Each number is 128 + 32 x the weight over its row's rms, rounded and kept within 0 to 255. Layers, rows and columns count from 0. The size above them is the row's rms in percent of the matrix's.

# layer 9 attention key, 256x128, rms 0.497, rows 193-255, columns 32-63
size [ 74  79  79  88  80 123 117 136  97 109 103 123 123 104  99  86 106  98 119 102 105  94 102 120  91 113 115 107 109 108  99  70  61  76  79  81  72  84 122  90  92  92 111 112 104 100 104 105 105  97 110  98 117  96 108 109 106 102 112 108 116  99 113]
[[115 129 128 141 110 136 133 160 206  81 113  50  82 187 107 110 118 108 173 124 158 146 149 186 162 149 131 104 143  88 117 104]
 [106 180 102 140 134 112 157 164 146 162 130  78 130 131  71 153 158  97  67  86 128 162 171 180 110 144 169 127 165 196 124 103]
 [115  95 125 181  86 169 103 102 132 158 125 139 123 120  86 108 155  98  90 139 104  93  77  62 142 140 119 138 179 135 126 123]
 [ 83 182  99 121  76 138 110  97  93 140 173 166 115 123 169 111 131 142  91 126  65 126 113 111 113 130  99 143 160 137 109 107]
 [139 158 153 133 116  96  69 138 119 135 157 138 179 115 152 115 104 102  99  86 159 114 142 108 164 110  98 132 145 133 113 190]
 [135 129 189 180 165  65 153 167 111 180  86 109 127 139  98 111 117  98 121 118 193 128 139 113 126  91  88 137 139 158  85 121]
 [ 93 139 204 210 133  76 179 147 166 157 116 128 120 147  49 158 130 101 141 105 148 177 131 100 109  96 116 114 139 169 138 138]
 [124 137 121 144 154  90 156 210  92 141 148 186 147 149 138 119 124  96 145 160 124 104 121 143 141 127 144 150 109 162 113  93]
 [124   5 136 166 193  89 164 120 131 135 141  82  92 144 130 128 132 137 164 193 130  94 117 103 152 155 122 143 152  97 121 163]
 [121 143 120 119 118 133 121  98 156 105  81  59 136 119 132 116  94 102 203 117 133 171 165 135 153 109 178 111 114  72 138 123]
 [147 132 119 177 125 150 116  63  85 123 195 126  85 136 159 140 151 101 169 103 100 118 124 111  78 137 148 124 109 105 106 125]
 [108 107 148 170 132  97 149 182 163 119 165 128 153 118 102 134 128  68 147 169 171 135 155 105 208 116  74 148 121 161  91  75]
 [155  76 195 137  86 156 144  65 129 108 112 108 118 103 139 143 122 108 144 166  72 132  94 161 137 155 116 165  86 175 120 182]
 [140 130 120 145 155  92 106 113 137 129 158 148 139 136 107 111 119 150 107 109 139 118  73  79 103 143 137 130 130 128 147 194]
 [104 132 127 119 122 138 172 148 174 168 136  88 206 130 123  89 131 154  88 106 131  47 123 180 181 219 144 119 128 124 124  76]
 [ 97  69 109 119  57  73 111 120 158 115  79 148 198 146 138 126 181  85 159 106 115 139 105 130 160 175  92 132 191 124 202 105]
 [139 154 121 188 140 132  74  91 147 102 154 120 137 126 104 205 201 130  79 145 113 113 127 164  98 118  78 149 142 162 110 117]
 [105 110 135 141 134  75 149 104  75  66  96 220 143 136  90 136 134 128 131 126  93 124 101 153  91 150  87 197 139 116 138 127]
 [142 107 139  86 139 133 138 127 121 118  65  84 133 131 136 112 125  96 144 117 173  64 147 152 126  97 160 105 152  76 164 124]
 [111 151 184  59 169 103 119  78 104 150 121 148 129 151  60  93 127 111 111 163 101 141  84  81 105 174 139 147 112 124 111 153]
 [ 97 106 142 130  91 166  66 112 106  45 157 156 126 154  97 210 159 164 118 133 130 153 129 136 207 108 131 100 100 155 103 146]
 [173 119  67  94  93 234 136 126  97 124 119 128 110 137  83 122 139 133 167 122 107  81 118 193 128 127 144 168 120 112 159 116]
 [ 99 145 136 167 161 109 147 119 133 158 103 116 119 106  87 137  78 118  72 105 100 137 140 127 103 107  67  96 151  87 178 105]
 [102 128 147 139 144 154  71  68  89 100 188 105 145 113 146  95 166 147 143 154 102 168 172 132  83 112 135 121 103 158 130 154]
 [133 159 130  99 145 212 144 142  76 126 186  87 143  54 143 117 177  92 167 127 162 175 128 115 158 162 106 135 150 133 115 148]
 [121 109 122  76 137 139 104 128 139 138 150 125 146 117 131  90 154 123 115 121 141 159  96 170 104 133 100 117 103  91 148 209]
 [128 172 150 179 172 115 147 112  85 147 124 126  61 122  71 140 172  78 123 131 186 174 144 146 118  85  88 110 200 188 154 149]
 [152 172 125 192 142 133 144  67 147 164 120 135  91 127 110 217 132 129 109 108 149 159  80 112 166 176  87 156 125 132 101 108]
 [169 137 213 139  88 103  57  47 118 151 103 109 169  94 127 164  72  73 100 176 122  80 165 139 106 128  18  89 143 154 142 155]
 [144 137 157 168 172 107  97 164 140 147 103 162 157 161  63 147 104 132  98 107  94 115  75 151 134 105 142 121 169 121 164 121]
 [ 68 141  99 133 151 156 170 201 185 150  79 112 127 109 143  81  77 123 134  81 164 165 100 112 187 144 141 101 152 147 127 111]
 [128 117 125 180  58 143 128 161 145 135 125 152 193 144 143 151  91 111 121 123 137 158 162  92 100 127 109  69  72 104  99 161]
 [ 83 123 134  73 118 124  93 163 156  72 187 139 139 167 162 110 182 142 153 149  56 132 136 128 138 145 155 128 148 122 129  88]
 [ 94 174 125 111 101 165 146 126 124 155 145 146 138  96 163 131 109  76 135 132 148 103  96 166 133 141  93 133 199 167 109 119]
 [149 167 100 120 155  80  67 162 164 125 112 113 120 135 124 116 112 130 143  96 133 153 114  77  95 170 145 134 145 170 132 146]
 [103  92 129 156  94 123 146 108  83 111 154 169 160 136  92 205 132 136 130 120 154 103 149 160 115 125 127 102  85 136 140  85]
 [180 156  96 131 137 131  81 113  89 200 112 145 158 168 113 140  98 149 132 148 125 150  98 138  99 123 120 132  95 114 101 119]
 [ 98 104 152 147 122 172 118  79 116  96 152 115 143 125  66 168 146 149 127 178 176 160 131 176 128 113 126  83  58 114 122 179]
 [ 81 161 111 153 172 120 165 131 101 121 118 139 107  90  88 185 141 146 122 148 164 171 157 175 124  72 108  96 110 172 141  99]
 [ 83 155 112  81 123 132 149 119 101  74 131 133 126  89  95 173 135 133  90 198 134 171 131  73 105 130 179 114  85 150 122 111]
 [ 79  83  86 148 136 149 154  97 151 221 137 134  68  83 106 188 149  81 135 120 138 121 159 136 119 133  83 122 175 146 105 137]
 [157 122 126 162 113  71 171 146 147 125 125 155 113 102 122 128 110 120 101 109 104 152 113  86 150 161  96 184 174 178 155 127]
 [158 140  78 122 111 172 157 127 100 108  98 118 121  96 190  54 175 112  96 200  94 103 119 121 145 178 189 114 141  43 157 114]
 [140 144 116 119 145  86 171 123 166 134 100  93 116 129 143 131  70  92 124 109 142 127 160  70  76 133 152 156 149 104 150 121]
 [102 134 133 137 182 140  83 181 152 104 179 129 124 146 125 137 128 148 142 139 182 149 105 143  95  91 110 125 147 143 128 101]
 [143  84 109 115 199 100 134 156 144 100  89 123  90 150 158 204 134  59 105 130 169 198 142 130 119 143 117 145 176  88 102 104]
 [156 113 162 106 115 158 111 144  89 139 132 120 126 102 101 142 110 145 178 167  89  89  82 119 176  86 148 107 137  89 150 102]
 [ 73 142  72 121 155 172 146 119 113 152 153 101 136  81 162 118  79  60 150 106 119 186 154 135 113 116 100 136 110 107 120 129]
 [132 136 129  80 141 127 175  72 182 157 111 151 116  63 111 210 137 122 106 156 132 144 139 143 134 122 112 147 102 117  77 149]
 [117  96 136 109 145 135  90  87 111 160  90 145 113 200 141 116 101  99 197 116 129 225 119 133 123 123 152 158  94 112  83 143]
 [153 118  89 104 117  85 147 164 112 145  81 100 159 115 164  96 153  84 148 135 112 142  86  90 129 187 127 135 110 102 116 117]
 [164 123 150 153  75 177 145 109 165 135 113 112 144 121 165  78 117 155 111 212  54  98 155 144 166 139 104 142 144 101 143 126]
 [146 125 159  95 112 138 141 119 119 132 138 152  94 133 134 112  14 135 191 140 118 152 138  38 160 169 168 108 132 175 142 111]
 [124 113 100 105 141 113 106 118 142 133  98 129 108 182  85  70 132 133  85 126 120 161 134 174 105 124  74 133 134 126  91 149]
 [ 64 111 144 151 162  68  98 102 139  89 115 174 165  88 128 140  72 169 160 137 121 142 131 136 119  69 127 138 171 118 108 167]
 [ 66 189 139  76 117  96  68 116 134  77 148 103 144 147 150 161 115 140 169 116 164 115 169 146 124 111 131 114 113 136 143 169]
 [ 88 117 116 152 138 164 129  78 115 118  91 169 133 125 145 186  92 109 107 108 128 194 137 117  97 142 143 118 106  44 121  98]
 [127 123 159 145 108  73  95 198 165 128  81  98 115  98 113 166  88 182 162 144 112 166 188  65 149 196 138 125  94 146  74 103]
 [156 111 123 137  98 139 143 110  68 125  84 165 160 166 130  85 117 216 114 169  70 140 147 135 173 136 141  90 118  96 142 144]
 [128  73 114 140 169 131 120 110 125  96 119 132 118 108 171 144 131 129 168  88 153  99 150 147 124 163 197 132 145 152 139 109]
 [156 145 102 118 104 147 115  81 139 155 125 114 129 143  98 102  98 182 161 106 129  68 113 154 107 100 114 166  86 117  84 108]
 [ 23 133 187 117 180 131 123 132 111 170  99 126 107 173 177 202  90  99 185  97  80 118 126 106  98 120  71 114 137 103 184 131]
 [123 140 124  77 120 133 145 182 142 165 134 146 130 146 121 169 142  86 121 147 134 139 148 116 110  65 108 158 121  59 115 126]]
# layer 9 attention query, 256x128, rms 0.481, rows 194-255, columns 32-63
size [ 71  74  97  80  77 132  97 111  98 111 113 115 108 104  98 110 100  97  93 107 121 116 104 111 101 104 116 104 108  85  66  86  81  79  79  81  91 115 100 106 107  94 105 114 106 104 102 106 110 108  95 106 108 114 101 109 109  95 104 102 101 102]
[[123 164 161 175 148 112 150  83  93 169 111 113 166 131  94 119  90  90 100 110  64 122  91  96 139 143 112 163 169 120  71  54]
 [126 164 117 101 117 156 180 164 102 146 156 128  95 135 167 127 109 126 154 144 126 104  78 180 168 128 187 165 103 107 131 102]
 [136 152 154 121 150 123  74 118  66 132 188 104 131 108 121 165  78 106 168 141 128 129  68 174 115  73 177 140 162 119  74 197]
 [171 134  80 110 145 152 178 110 141  96  64 101 110  98 123  86 127 152 152 148 156 183 140 108 118 112 132 115 131  98 189 113]
 [176 123 186 147 115 130 185 118 146  69  76 163 128 105 194  98 139 152 149 171 136 171 112 112 129 144 120 109  58 123 191 115]
 [ 96 117  91 147 116  87 159 118 198 152  86  85 110 169 130 112 126 103  83 101 118 160 155  89 140 116 103 120 107 153 111  57]
 [ 60 203 111 140 161 111  84  96 105 140  93 112 165 139 179  96  89  93 155 160 107 126  88 162 139 158 115 148 149 173 130 141]
 [132 127 149 161  76 152 187 106 190 157 113 139 141 131  78 103 132 104 138  91  92 160 134 128 105 131 119 170  72  88 100 107]
 [ 67 143 108 168 150 122 144 107 131 164  98  90 129 190 100 156 103  93  87  84  91 141 183 168 112 178 161 138  92 146 159 137]
 [136 128 116  85  87 100 131 146 106 124 149 150  91 122 158 123 107  81 151 142 146 138 139 131 148  63 187 168 101 112  55 149]
 [103 171 204 180 145 130 131 122 152 142 103 134 160 117 136 133 161 118 124 134 133 141 128 194 108 128  83  75 151 133 193 143]
 [ 87 120 136 121 135 101 223  94 160 146 133 103  56 149 147 103  86 154 134 109 135 104 133  73 135 101  98  88 128  96  99  93]
 [135  63 112 103 180  75 147 108  99  82 189 134 117 135 171 128 161  71 153 103 146 150 123 223 104  97 135 169 128 101 175 144]
 [ 86  95 133 124 127 112 169  85 194 158 127 162 140 137 125  95 139 139 150 129 104 118 141 185 152 108  78 137 153 107 158  75]
 [113  84  48 151  69 123 126 104 103 118  49 125 133  89 118  95 128 107 130 185 157 102 108  80 147 112  90 118 113  84 122 134]
 [147 147 135 133 192  86 108 126 131 172 117 100 120 105  99 167 204 145  90 129 107  92 212 153 130  90 139 137 197 120 129 120]
 [ 80 142  62 150  97 117 145 171 159 106 164 127 136 123 108 106 127  86 115 150 101 100 174  97 105 153 127 150 117 156 172 147]
 [135  91 146 187 199 174 120 115 124 134 115 127 171 117  95  74  91 119  98 122  86 111 127 139 151 108 162 108 129 116 144  78]
 [104 162 136 136 104 135 191 135 154  98 185 219  86 130  41  95 110 108 135 138  97 125  59 106 127  99 160 157  91 175 128 139]
 [ 82 143 150 112 145 125  97 113  94 149 131 164 184 157 175 103  99 118  60  84 139 146 125  66 139  74 138 108 117 128 122 124]
 [138  84  62 131 102 181 168  85 133 111 100 117 130 108 105 149 110 107 140 136 152 114 118  80 100 120 184 124 168 117 130  95]
 [ 96 107 156 109 166 149 129 186 121  66 156 143 117 117 109 134 123 175 152 137  58 105 159  76 111 159 141 147 103  97 192 114]
 [109 100 118 139 202  92 140 119  78 170 184 134 208 126 101 105 147 116 108 110 155 110 133 134 105 133 157 168 153  66 150 164]
 [156 137 127 101 113 196  81  63  94 157 175 109  82  92 157 113 123 139 112 139 120 133 164 144 127 137 164  96 104  76  98  92]
 [153 157 145 129 133 114 107 140 105 145 127 147 120 149 157 145  92 104 107  80 138 151  98  74  69 180 151  85  84 135  84 144]
 [154 167 179 136 137 127  70 151  94 180 157  86 113 142 153 119 121  92 155 130 163  86 109 207  60 149  93  79 134 165 107 166]
 [134 116 115  78 165 124 152 114 112 101 139 138  55  91  90 125 120 126 153  57 126 186 139 101 138 115  94 108 146 152 151 125]
 [ 89 119 167 158 171  93 143 164  85 131 121 115 103 135 135 116 121  98 129 101 201 108 101  72 154  80 111 167 131 120 125 113]
 [133 161 179 120 134 143 111  96 128 148 122 119 103 137 101 123 141 176 159 130 126 156 130 164  71  68 101  80 140 159 101 167]
 [ 83 170 148 115 139 185  59 180 137  94 105 158 130 130 131 108 196 115 133  78  90 159 126 191 110 140 121  84 124 147 111 189]
 [153 174 138 134 128 170 126 128 112 145 179 174 110 159  42 111 127 147 122 120 162 107 137 109 151 111 180 112 165 112 115 129]
 [121 127 173 115  93 161  99 104 122 112 152 190 120 152 100 154 134  97 124 134 101 175 130 119  75 105 105 140 190 117 127  87]
 [139 116 113 198 161 148  99 118 106 145 168 217 139 122 153 143 131 116 187 137 120 125 150 137  78  97 104 135 120 107 144 128]
 [152  86 131 125 186 121 121 114 139 166  67  76  68  81 175  90 110  92 152 119 126 104 112 151 102  70 134 125 179 104 166 159]
 [ 88 172 107 126 104 114  73 165 132 108  87 146 124 140  55 111 138 169 121 128 139 187 137  76 112  92 137 102  65 183 129 138]
 [132 160 199 128  90 148 116 152  94 101 156 152 154 154 129 168 110 142  62 198 159 143 150 127 146  51 174  82 107 121 124  74]
 [119  97  85 130 156 162 136 103 104 128 114 103 139  74 190 105  66 138 133 140 121 129 108 137 167  79 105 122 102 152 159 181]
 [ 84 133 121 183 136 117 124 153 188 109 111  86 103 113  94  86 113 124  68 121 133 249 122  90 149 109 113  99 118 162 101 100]
 [138 128 143 141 111 158 102 118 119 112  93  99  98 184 120  83 159 116  86 144 109 116 104 118 130 150 165 116  92 178 147  87]
 [ 24 116 130  85 147 106 159 130 209 113 162 106 116 209 111 122 112 116 164 143  93 170 137  93 148  95 106 112 145 161 163  93]
 [197 174 175 154 138 159 105 109 183 110 127 113 146  96 113 114 120 130 142  87 123  94 124  79 132 137 112 104 150 168 174 145]
 [133 179  78 103 103  70 176 124 145 172 108 110 114 117 129 100 116 141  86 151 133 114 172 154 141 152 130 134 113  89 103 105]
 [ 80 109 102 177 142 129 131 124 132 105 154  70 135 152 108 145 151 104 144 180 134 101 140 181 162 173  84 183 120 194 117  54]
 [160 125 154 156 131 137 130 132 141  81 104 151 147 120 168 152  89 198 127 131 132 155 168 129  96  95  94 132 136 104  79  80]
 [141  89 105 132  81  79 158 122 116 119 138 117 104  72 131 119 131 100 130 190 148 149  78 121 153  77 118 137 119 145 135 141]
 [125 143 173 114  82 143 160 147 140 195 136 149 136 154 107  97 130 104 106 139 128  94 118 117 140 105  69  67 131 121  98 130]
 [ 84 145  86  86 149 139  76 152 136 180 113 165  71  45 129 112 173 112 117 150 166 154  95 143 149 185 105 128  68  82 134 148]
 [149 107 142 110 158 127 151  86 132 135 131  74  81 139 206 133 123 119 120 151 100 101 116  84 181 148 102 177 122 180 157  34]
 [ 82 134 121 140 113 125 140 112  87 169 127 114  87 110 196  88 132 116 131 147  96 139 143 168 121  76 138 106 107 121 110 133]
 [ 62 124  93 137  44 112 133 117  87 155 105  80 144  99 159 152 134 131 140  82 138 153 133  99 125 150 105 121 107 130 112 114]
 [158 192 131  86 111 111 118 101 112 107 159 135 136  91 139  87  76 132  99 171 105 133 214 130 115 111 128 146 177  66 144  69]
 [145 152 169 157 171  99 154 124 184 111 126 166 141 206  62 165 147 146 123 133 135 198 202  99  85 108  74 127 132 152 113  81]
 [126  84 142  96 115  70  90 111 144 135 185 119 184  90 170 172  40  89  97 129  86  93  91 156 143 183 106 174 108 168 146 185]
 [123 215  93 180 140  96  46 100 127 143 116 154 234 111 110 126  41 166 109  80 103 168 119  92  92 115 129 128 121 174 130 173]
 [ 93 159  90 155 116  81 174 152 137 136 105 123 121 135 165 163 174  93 117  98 136 139 119 117 120 108 145 155 117 125 124 134]
 [ 65 104  67 116 155 164 134  86 153 147 123 133 106 127 155 161 158 163 136 157  85 200 134 132 118 123 151  82 129 133 171  97]
 [127 122 107  91 106 134 135 120 173 140 111 173 142 126 127 152 156  99 107 166 141 158 173 138 130 148  79 204 145  98 140 142]
 [ 46  62 136 109 129 195 126  77 117 216 147 149 130 157 108 119  79 146 154 157 109 126 137 101 100  98 128 122  95  94 132  93]
 [120 120  89 131 136 124 220 102 185 110  75 145 125 125 141 129 135  92 104 133  62 156  96 125 133 208 144 148 139 116 124 117]
 [125 100  91 130 127  80 173  98  92  84  96  89 135 145 138 107  83 160 151 104 147 150 109 139 147 121 104 160 132 138 130 152]
 [151  71 157 106  97 120 147 108 149 133 118 120 167 169 170 141 138 117 109 129 133 156 111 144 136 171 173 110 102  78 122 137]
 [ 86  95 135 176 139  98 148 129 130 170 173 113 131 131  96 132 108  56 104 152 117 109 138 147 154 172  80  70 157  97 176 134]]
# layer 9 attention value, 256x128, rms 0.563, rows 192-229, columns 32-63
size [ 89  98  88  89  85  86  90  86  87 100  90 101  81 103  98 107  79  94  97 107  84  87  87  94 102  95  88  84 101  96  90  86 103  97  98 103  88 102]
[[111 151 158 189 163 153 103 149 211 109 109 150  95 151 140 128 148 136 122 103 143 117 167 127 166 157 121 128 143 180 139 110]
 [138 134 117  81 160 115 123 147  68 134 155 164 121 112 142 109 115  97 157 165 107  96 102 135 121 136 105 198 127 128 115 147]
 [125 110 128 121  91  98 195 103 148 108 130 160 107  91 112 125  74 136  96  38 140  91 176 145 120 181  68 146 124 148 129 120]
 [133 137 138  60 111 154 120 139 107 120 145  38 174 160  98 112 149 154  89 223  85 143 101 141  49 197 162  85 197 146 167 105]
 [147 123  89 139 148 129 132 127 128 111 143  84 167 104 151 132 160 206  86 145  78 172 138 160 163 131 174 157  87 115  79 160]
 [145 118 183  90  98 135 177 180 134 124 218 122 126 145 106  88 115 111 127 150  75 124 119 134 125 132 147 180  95 101 168 122]
 [100 138 135 159 126  98 170 175 179 151 168 118  56 121 119 136 137 161 120 149 145 145  85  97 140 120 130 113  82  94 181 130]
 [124 108  85  96 152 139 106 200 150  32 131  53 122 123 154 120 171 163 170 117 153 152 102 126 190 102 166 142 153 132 108 153]
 [179 179 116 142 131 104 125 113 165  91 140 120 170 143 201  90 134 102 118 136 105  97 181 112 121 106 145 212 124 144 161 139]
 [180 138  76 129 118 107 130 165 150 142 154 135 144  84 103 129  59 140 136 136 138 228 126 121 185 156 112 131  96 129 154 196]
 [160 151 125  57  96 170 144  55 105 142 190 117 143 166 145 135 120 143 170 193  97 140  87 162 174 109 166 172 101 116 160 100]
 [ 87 106 106 122 106 124 154 150 140 121 104 117 161 146 129 181  81 111 126  95 116 102 114 105 208 148 111 142 132 162 131 125]
 [190  26  86 125 115 143 139 117 112  80 143 169 141 150 156  44 117 175 165  81 124 135 161 125 102 109 126 149 154 105 112  83]
 [136 103 109 150 133 112  89 154 138 143 155 134 107 126 106 117 127 172 110  98 173 133 113 102 138 125  83 115 160 132 162 140]
 [212 135 122  63 123  92  98  82 159 157 155  98 113 105 138 149  90  35 103 104 110 148 146 135  85 108 108 118  99 155  97 107]
 [ 72  79 163 117 102 114 147 141  83 103 124 124 149 154 126 120  96 159 107 118 141 145 147 143 161 106 163 112 144 126 189 105]
 [144 121 149 134 129 174 158 132 126 158 155 126 108 162  76 103 121  79 159 120  79  89 121 142 122 158 154 102  48  96 175  65]
 [154 118 214  34 106 141  93 113 134 106 117  98 123 139 158 124 124 147 157 131 113 129 145  98  94 104 146 129 137 119  85 125]
 [128  70 113 138 115 155 167  98  99 107 131 173 146 156  87 111  78 156 143 166 101 133 114 113 166 125  83 142 136  58 194  79]
 [ 91 108 107 105 122  80 141 120  70 113 175 164  88 128 119 117 113 170 158 120 188  96 166 129  72 125 166 129 138 150 124 180]
 [142 103  75  93 103  93 145 155 119 165 176 162 154 117  93 121 102 103 196 150 100 143 140  95 166  89  83 139 170 152 177 143]
 [124 134 149 151  92 163 163 128 102 136 107 133 150  91 141 123 131 106 190  63 128 110 110 143 126 158 132 160 107  75 119  82]
 [142 100 168  99 145  89 142  62 143 117 148 175  77 182 167 156 134  91 128 124  98 156 138 143 183  87 176 126 116 140 131 151]
 [117  68 137  93 129 111 133 125 101 140 137  73  38 155 109 152 133  76 155 147 150 134 119  98 137 124 130 119 166 124 165 109]
 [154 106 111 174 151  79 135 141 131 135  88  96 126  90 101 122 139 135 169 140 100 142  96 105 111 170  74  81 114 118 125 111]
 [144 110 118 120 115 183 205 121 141 109 126 164 149 147 137  94 154 134 125 143 101 128 145 190 127 135  52 126 126 118 129 107]
 [168  72 118 101 126 101 147 128 100 100 106 119 155 120 109 112 119 117 128 189 118 146 140 149 131 137  90 104 146 146 116 100]
 [140 166 128  86 118 170 142 113 127 167 158  92 117 147 141  84 102 145  90  86 212  78 103 121 118 128 152 138 145 103 100  54]
 [ 92 150 115 106 160 102 172 143 113 136  84 180 152 126 166 148 138 132 124 112 108 159 130 127 147 147  99 122  87 159  65  81]
 [176 156  83  83 127  77 100 122 144 170  93 174  83 188 115 149  95 153 108 121 178 141 135 121 132 156 125 160 118 138  81 189]
 [105 116 110 163  86 132 149 141  51 134  59 141 117 153 124 123 136 128 190 121 149  92 136 101 138 130  87 170 128 108 121 166]
 [ 92 134 156 117 123 133 126 149 138 110 125 134 136  64  81  51 131 173  95 111 119 107  72  85 114 135 133 151 123  75 122 110]
 [155 109 122 138 105 133 176 171  95 128 129 114 128  94 192 116 146 128 151  85  90 122 131 194 149  58 165 116 142 155 149 152]
 [121 115  85  86 132 125 140 142 190  93 128 117 177 125  81  94 107 134  90 112 136 217  86 168 144 121 134 134 106  73 138 104]
 [166 149 113 100  65 106  98 114 174  84  93 176 138 145  82 119  98 175 139 114 157 121 131  83 141 122  46 127 116 133  96 119]
 [ 91 173 118 149 123 127 161 139 134 150 165 116 137  99 123 132  69 184 154 138 103 126 140 120  70 202 116 167 116 151  91  98]
 [150  93 180 139  83 125 148 184 165 173 156 136 129 170 134 107 108 234 130 156 190 105 146 106  97 174 151 146 132  97  83  68]
 [ 50 142 128 143 156 158  59 109 119  97 143 166 148 145 160  59  93 192 141 119  48 126 117 152  88 147 139 104 149 171 121 151]]
# layer 9 attention output (transposed), 256x128, rms 0.384, rows 192-228, columns 32-63
size [ 86 111  84  80  84  89  93  83  90 103  88  90  73 111  96 110  77  92  98  94  79 106  87  88  99  99  89  87  92  88  90  94 102  91  98 102  83]
[[162 122 151 178 136 156 119 144 204  69  87 141 118 134 160 136 163 108 115 112 128 113 132 158 174 107 101 180 104 107 103 130]
 [179  93  93 164 136 163 120 131  97  87  90  94 170 112  97 176 165 116  91 139 151 108 135 151 145 126 130 118  64 138  93 169]
 [116  78 134 103 155 143 155 147 185 138  57 108  82 144 111 133 104 144  66 127 135 145 110  48 124 128 133 103 152  74 127 102]
 [108 120 128 115 159 123 214 120  54 133 180 144 155 137  84  84 108  73  91 119 143 154  88 142 153 104 148 179 145 108 141 102]
 [137 158 118 121 117 124  76  95  67 144 126 151 134 102 142 139 135 158 142 126 129 104 104 134  93 149 168 143 138  84 153 142]
 [155 150  87 111 182 111 146  71 109  92  79 160 151 201 115 149 131  60 132 131 162 162 129 130 179 144 181  88 144 124 104 117]
 [111 113 151 109 139  79 166 174 135 137 102 168  90 114 127 137 117 108  75 132 141 147  47 128 140 112 134 117 128 135 140 175]
 [122  83 141 115  95  93 129 152 168 114 143 159 109 102 169 145 152 177 148  87 122 151 190  75 114  82 113 138 130 155 156 133]
 [172 112 183 174  90 143  94 114 124 141 110  87 137  73 144 132 174  97  94 139 179 134 135 120 129 139 145 142 146 174 204 140]
 [189  59 121 126 137 169 137 150 196 113 134  92 147 126  96  91 123 127 147 105 155  80 137 143 160 163 127 136 160 152  96 160]
 [149 100 132 107 188 162  94 115  53 145 192 123 114  91 133 147 104 113 146 139 186 108 136 149 130 185  75 181 164 104 135 172]
 [124 160 134  93 124  99 144 157 154 115 114 131 116 165 151 128  64 104 149 120 175  85  99 128 152 102 157 183  89 132 160 134]
 [143  99 138 120  51 146 129 152  93  65 154  72 119  71 193 124 190  88 131 145  70 145 114  88  96 113 114 108  95  87 119 122]
 [137 149 114 117  99 106 128 138  70 135 100 133  63 204 112 154 144 122 100 131 176 129 131 182 141 133 125  81 210 179 137 134]
 [129 160 145 146 170 141 156 148 128 130 110 153 194 145 129 160 186 119 194 156 150 203 123 134 181 129 134 178 151 111 102 161]
 [135 127 138  51 165 128 142 102 165 112 115 150 119 129 193 116 117 138 132 137 106 136 155  78 173 170 156 136 139 119 139  97]
 [120 106  63 135 130  69  87 102 122 129 158 132 123 124 135 108 120 189 168 136  76 149 123 134  83 133 132 151 135  74 159 131]
 [144 142 104 163  91  74 184 118  75  89 185 151  88 122 113 157 147 204 164 200 106 116 138 107 162 155 146 149 177 174 203 110]
 [174 138 123 125 124 151 114 104  68 113 111 103 156  52  90 127 110  76 181 147 154 192 109 180 121 174  87 102 151  46 128 159]
 [129 101 132 116 161 144 113 100 156 107  82 163 111 145 119  65 146 128 103 159  83 131  99 141 170 152 167 103 126 106 118 135]
 [149 148 119 166 106 136 134 125  96 115 143 139  86 159 110 169 118  73  90  90 147 184 158 122 129 103  87  54 129 132 105  87]
 [108 111 131 124 102 141 153 125 122 118 116  85 137  89 138 110 128 148 160  97  59 150 170  92 116 141 128 127  99  59 148 149]
 [168 138 124 137 157 154 123 130 126 160 104 115 106 145 110 168 134  93  87 179  61 107 148 135 113 103 138 133 176 112 116 163]
 [127 162 150  84 164 142 169 127  74 163 101 133 122 206  79 148  80 145 135  88 155 118 133 195 164 127 134 100 112 156 132 102]
 [107 169  73 116 150 154 108 202 136 139 122  80 104  63 136 137 155 147 177 110 123  83 117 148  84  96 192 124 151 103  57 149]
 [158 125 123 143 122 164 178 119 120 118 138  99 174  95 100 116 145 105 127 143 103 170 143 101 164 157 137 126 118  62  98 102]
 [147 113 154 105 109 161 125 133 148 137 122 141  99 127 119 118  84 158 150 115 165 171 112 123 130 102 119 123 144 113 144 121]
 [140 103 112 153 160 135 100 185 134 106 158 128 170 104 118 123 110 144  99 162 190  99 135 180  92  96  77 131 135 187 116 157]
 [190 113 120 170 130 169 133 146 123 136 145  64 125 172 131  89 122 111  82 152 137 111  94 125  54 206 172  86 106 109 131 115]
 [134 162 130 100 185 142 119 182  82 127 109 121 123 127 119 117 106 107 135 157 170 130 119 157 130  97  92  88 138 118  80 110]
 [138 130  90 134 116 110 136 114 150 134 143 117 125 119 158 113 135 123 149 137  73 133 141  73  59 135 162 134  59  69 151  79]
 [163 115 152 120  66 142 182 145 149 124 115 118 118 156 133 119 182 203 117 117 113  40 162  82 135  69 134 136  96  17 171 156]
 [132 109 151  80 123  66  85 200  98 133  71 174 114 114 147 101 184 156 170  82 140 154  95 183 123  95 125 124 180 178 174 124]
 [ 59 163 141 130 162 114 118  64 131 150  82 133 130 133  86 120  73 105 117 112 158 196 123 146 149 144 125 131 105 110  71 131]
 [123 131 123  77  87 140 112  99 100 121 181 136 101 125 105 105 101  99 157 110 109 125 128 133 120 172 145 168 164 134  50 105]
 [ 88 136 119 141 134  79 152 177 105  99 165 138 140  95  96 226 102 158 116 102 139 166  87 127 121 147 100 135  89 122  91 135]
 [222  69 136 107 104 144 180 183 104 115 135 135 121 161 113 147 153 167 119 122  87 146 129  75 154 127 113 146 162 137 112 102]]